config.yaml
d_model: 192
d_mlp: 768
positions: "learned"
parallel_block: false
init_std_qkv: 0.0298
init_std_up: 0.0298
optimizer: "soap_variant"
lr: 0.00495
lr_mult_up: 1.03
decay_shape: "linear"
batch_tokens: 131072
dataset: "wikipedia_en"
Each number is 128 + 24 x the weight over its row's rms, rounded and kept within 0 to 255. Layers, rows and columns count from 0. The size above them is the row's rms in percent of the matrix's.

# layer 11 MLP down (transposed), 768x192, rms 0.177, rows 550-556, columns 0-95
size [105  97 102 105  98 101 109]
[[122 140 157 108 142 109 151 114 180 115 123 136 123 138 101 130 121 169 127 119 131 141 122 116 136  87 122 115 145 135 125 159 145 152  68 160 125 138 167 133 101 137 107 128  79 148 100  94 101 127 135 127 139 104 136 154 130 135 149 146 121 183 145 142 149 122 136 115 143 150 140 152 164  54 109 175  93 180 127 118 139  98 102 145 132 132 139 122 119  92  94  79 108 191 133 106]
 [123 107 136 107 177 150  70 114 130 104 150 133 154 136 119 130 118 136 145  66 126 129  83 150 134  88  84 172  77 151 128 153 122 144 150  85 135 118 144 154 119 153 101  89 130 131 125 119  96 157 105 116 144 148 132 122 148 135 117 197 108 131 104 152 140 162 160 154 108 139  81  85  84 130 139 118 135 133 139 109 110 164 106  96 123 108 146 130 124  91 140 141 132 108  93 132]
 [143 111 119 108 116 159 149 132  90 141 101 121  75  99  55  66 148 121 111 137 126 120 161 111 142 141 165 135 121 113 197 145 156 144 168 176 135 152  96 135 140 131 112 135 126 123 119 165 127 111 123 117 128 163 156 128 134 108 112 121 147 140 113 115 115 145 162 158  98 131 159  88 130 111 100 143 134  88 131 114 114 154 150  95 148 135 127 117 155 142  82 161 143 155  89 138]
 [120 132 152 129 162 136 109 151 148 131 118 129 106 125 147 133 154 160 141 109 118 154  93 113 130 104 129 154 124 142 124 145  85 157 154 134 154 112 168  96  90 105 129 132 140  95 126 109  82 140 161 126 105 146 145  97 124  94  92 128 122 118 128 106 131 138 157 130 132 115 135 110 118 152 196 149  84 110 147  99 145 117 158 126  92 147  99  77 138 101 114 115 159 105 162 115]
 [ 95 113 128 128 122 102 162 102 167 144 169 167 144 123 100 110 139 105 145 102 138 105 144 179 149 116  89  85 121 151 118 147 133 123 128 179 107 118 131 119 142 144 112 141 105 123 149 163 130 149 125  86 107 141 142  71 116 137 124 125 124 125 146 104 159 130 188 139 120 150 120 149 131 146 107 149  99 161  98 107 122 110 114 135  92 126 112 128 134 173 135  85 124 113 138 160]
 [143 128 117 105  79 145 115 124 125 135 120  85 138 150 155 148 101 123 121 152 166 158 166 112 138 163 126 129 105 139 141 142 134 152 147 114 178 135 151 158 113  89 177 128 163 119 115 120 157 130  90 101 136 123 166  93 153 136  86 120 143 115 156 138  96 132 139  99 140 114 148 126 118 111 114 135  94 143 147 110  95 139 131 118  71 106 146 100 121 139 125 150 116 142 136 112]
 [135 111  96 127 119 116 119 126 136 148 136 134 140 117  73 103 177 136  57 153 100 148 112 104 134 117 145 125 124 151 161 132 121 120 156 155 135 129 103 122  98 115 134 112 109 129 163 149 124  94 129 128 131 103 132 128 127 133 109 155 161  92  99 134 141 106 135 127 124 161 116 123 133 119 102  87 154  86 125 113  93 142  82 177 136 117 101 136 128 131 137 111 169 119 141 166]]
# layer 11 MLP up, 768x192, rms 0.178, rows 551-557, columns 0-95
size [104 103 102  98 103 102 103]
[[126 143  99 113 116  91  83 121 137 163  89 111  86  94 148 140 136  92 128 158 140 139 157 144  95 148 109 117 153 141 145 113 159 127 129 115 126  99  92 105 128 118 141 126 133 126 140 135  83 118  97 108 108 110 178  89  89 118 131 112 125 150 118 119 164 112 110 139 130 142 124 133 142 107 115 115 158 129 172 121 135  59 194 119 115 162 169 160 150 138  99  91 107 137 165 114]
 [ 82  72 130 116 138 132 143 110 154 132 145  88 134  74 142  98 139 112 147 118 119 139 154 135 129 120 120 142 166 104 128 119 123 101 161  87 138 134 128 119 144 136 111  88 131 151  80 166 127 145 131 161 151 191 104 129 141 155 134 146 119 106 132 148 106 169  94 124 134 124 101 138 125 117 127 168 100 133  77 140 164 132 135 102 138 141 119 159 127 131 179 166 112 128 115 102]
 [154  65 123 130 162 111 113 104 121 135 149 124 128 123  96 160 141  87 171 154  97 137 154 142  85 156 131 171 144 129 124 166 111 147  96 157 111 122 102 107 101 115 189 178  96  92 157 109  99 101 123 139 112 105 119 126 104 126 120 116 116 127  92 106 100 179 148  94 143 138 110 145 113 141 165 153 113 120 112 158 114 125 123 106 101  89 125 130 130 118 121 139 115 118 105 150]
 [159 151  99 132 171  89 104 136 124 160  79 146  87 215  99 106 125 109 162 121 107 129 133 150 130 151 112 119 135 135 106 120  99  89  92 133 162 134 116 128 139 116 131  89 113 134  91 135 143 126 134 113  89 103 148 132 113 150 127 145 144 149 106  91 114 128 154 127 117 129  94 129 121 156 131 131 134 120 140 166 153  87 120 179 166 121 100 127 133 134 156 120 175 136 136 120]
 [148  83 161  88 105 118 143 106 188  87 116 146 161 101 139 144 140  80 119 117 140 111 126 104 139 187 122 145 193 122 119 146 133 116 160 130 112 116 111 120 130 114 123  95 123  81 102 147 123 131  96 149 100 128  87 143 124 103 137 154 122 101 143 123 115 151 148 144 132 193  87 105  98 120 144 119 138 120 155 142 121 109 101 137 117 110 121 137 129 148 124 108 138 100 157  79]
 [112 117 140 136 144 117 126 154 179 119 107 123 113 123 165 147 123 158 132 125 118  96 143 137 150 129  91 143 153  99  98 126  92 115  77  93 141 116  98 168 127 123 133  88 101 133 105 156 134 111  98 133 118 110 136 146 119 112 112 106 112 189 101 124 102 146 120 122 151 164 120 120 141 159 142 172 149 142 149 161 156 128 145 110 100 114 155  99 133 138 112 170 102 125 140  90]
 [140  98 121 141 149 123 135 144 115 105 122 106 121 141 142 137 144 126 170 140 139  88 202  90 147 143 142 137 113 156  86 165  89 124 150 108 105 133 159 116 136 120 156  82 122 114 151 135 105 113 134  84  69 121 109 177 103 136 142 124 162 114 133 109 131 170 177 146 158  93  96 119 106  88 172 122  99 135  98  90 154 103 162  93 169 168  88 137 149 146 119 122 102 122 174 127]]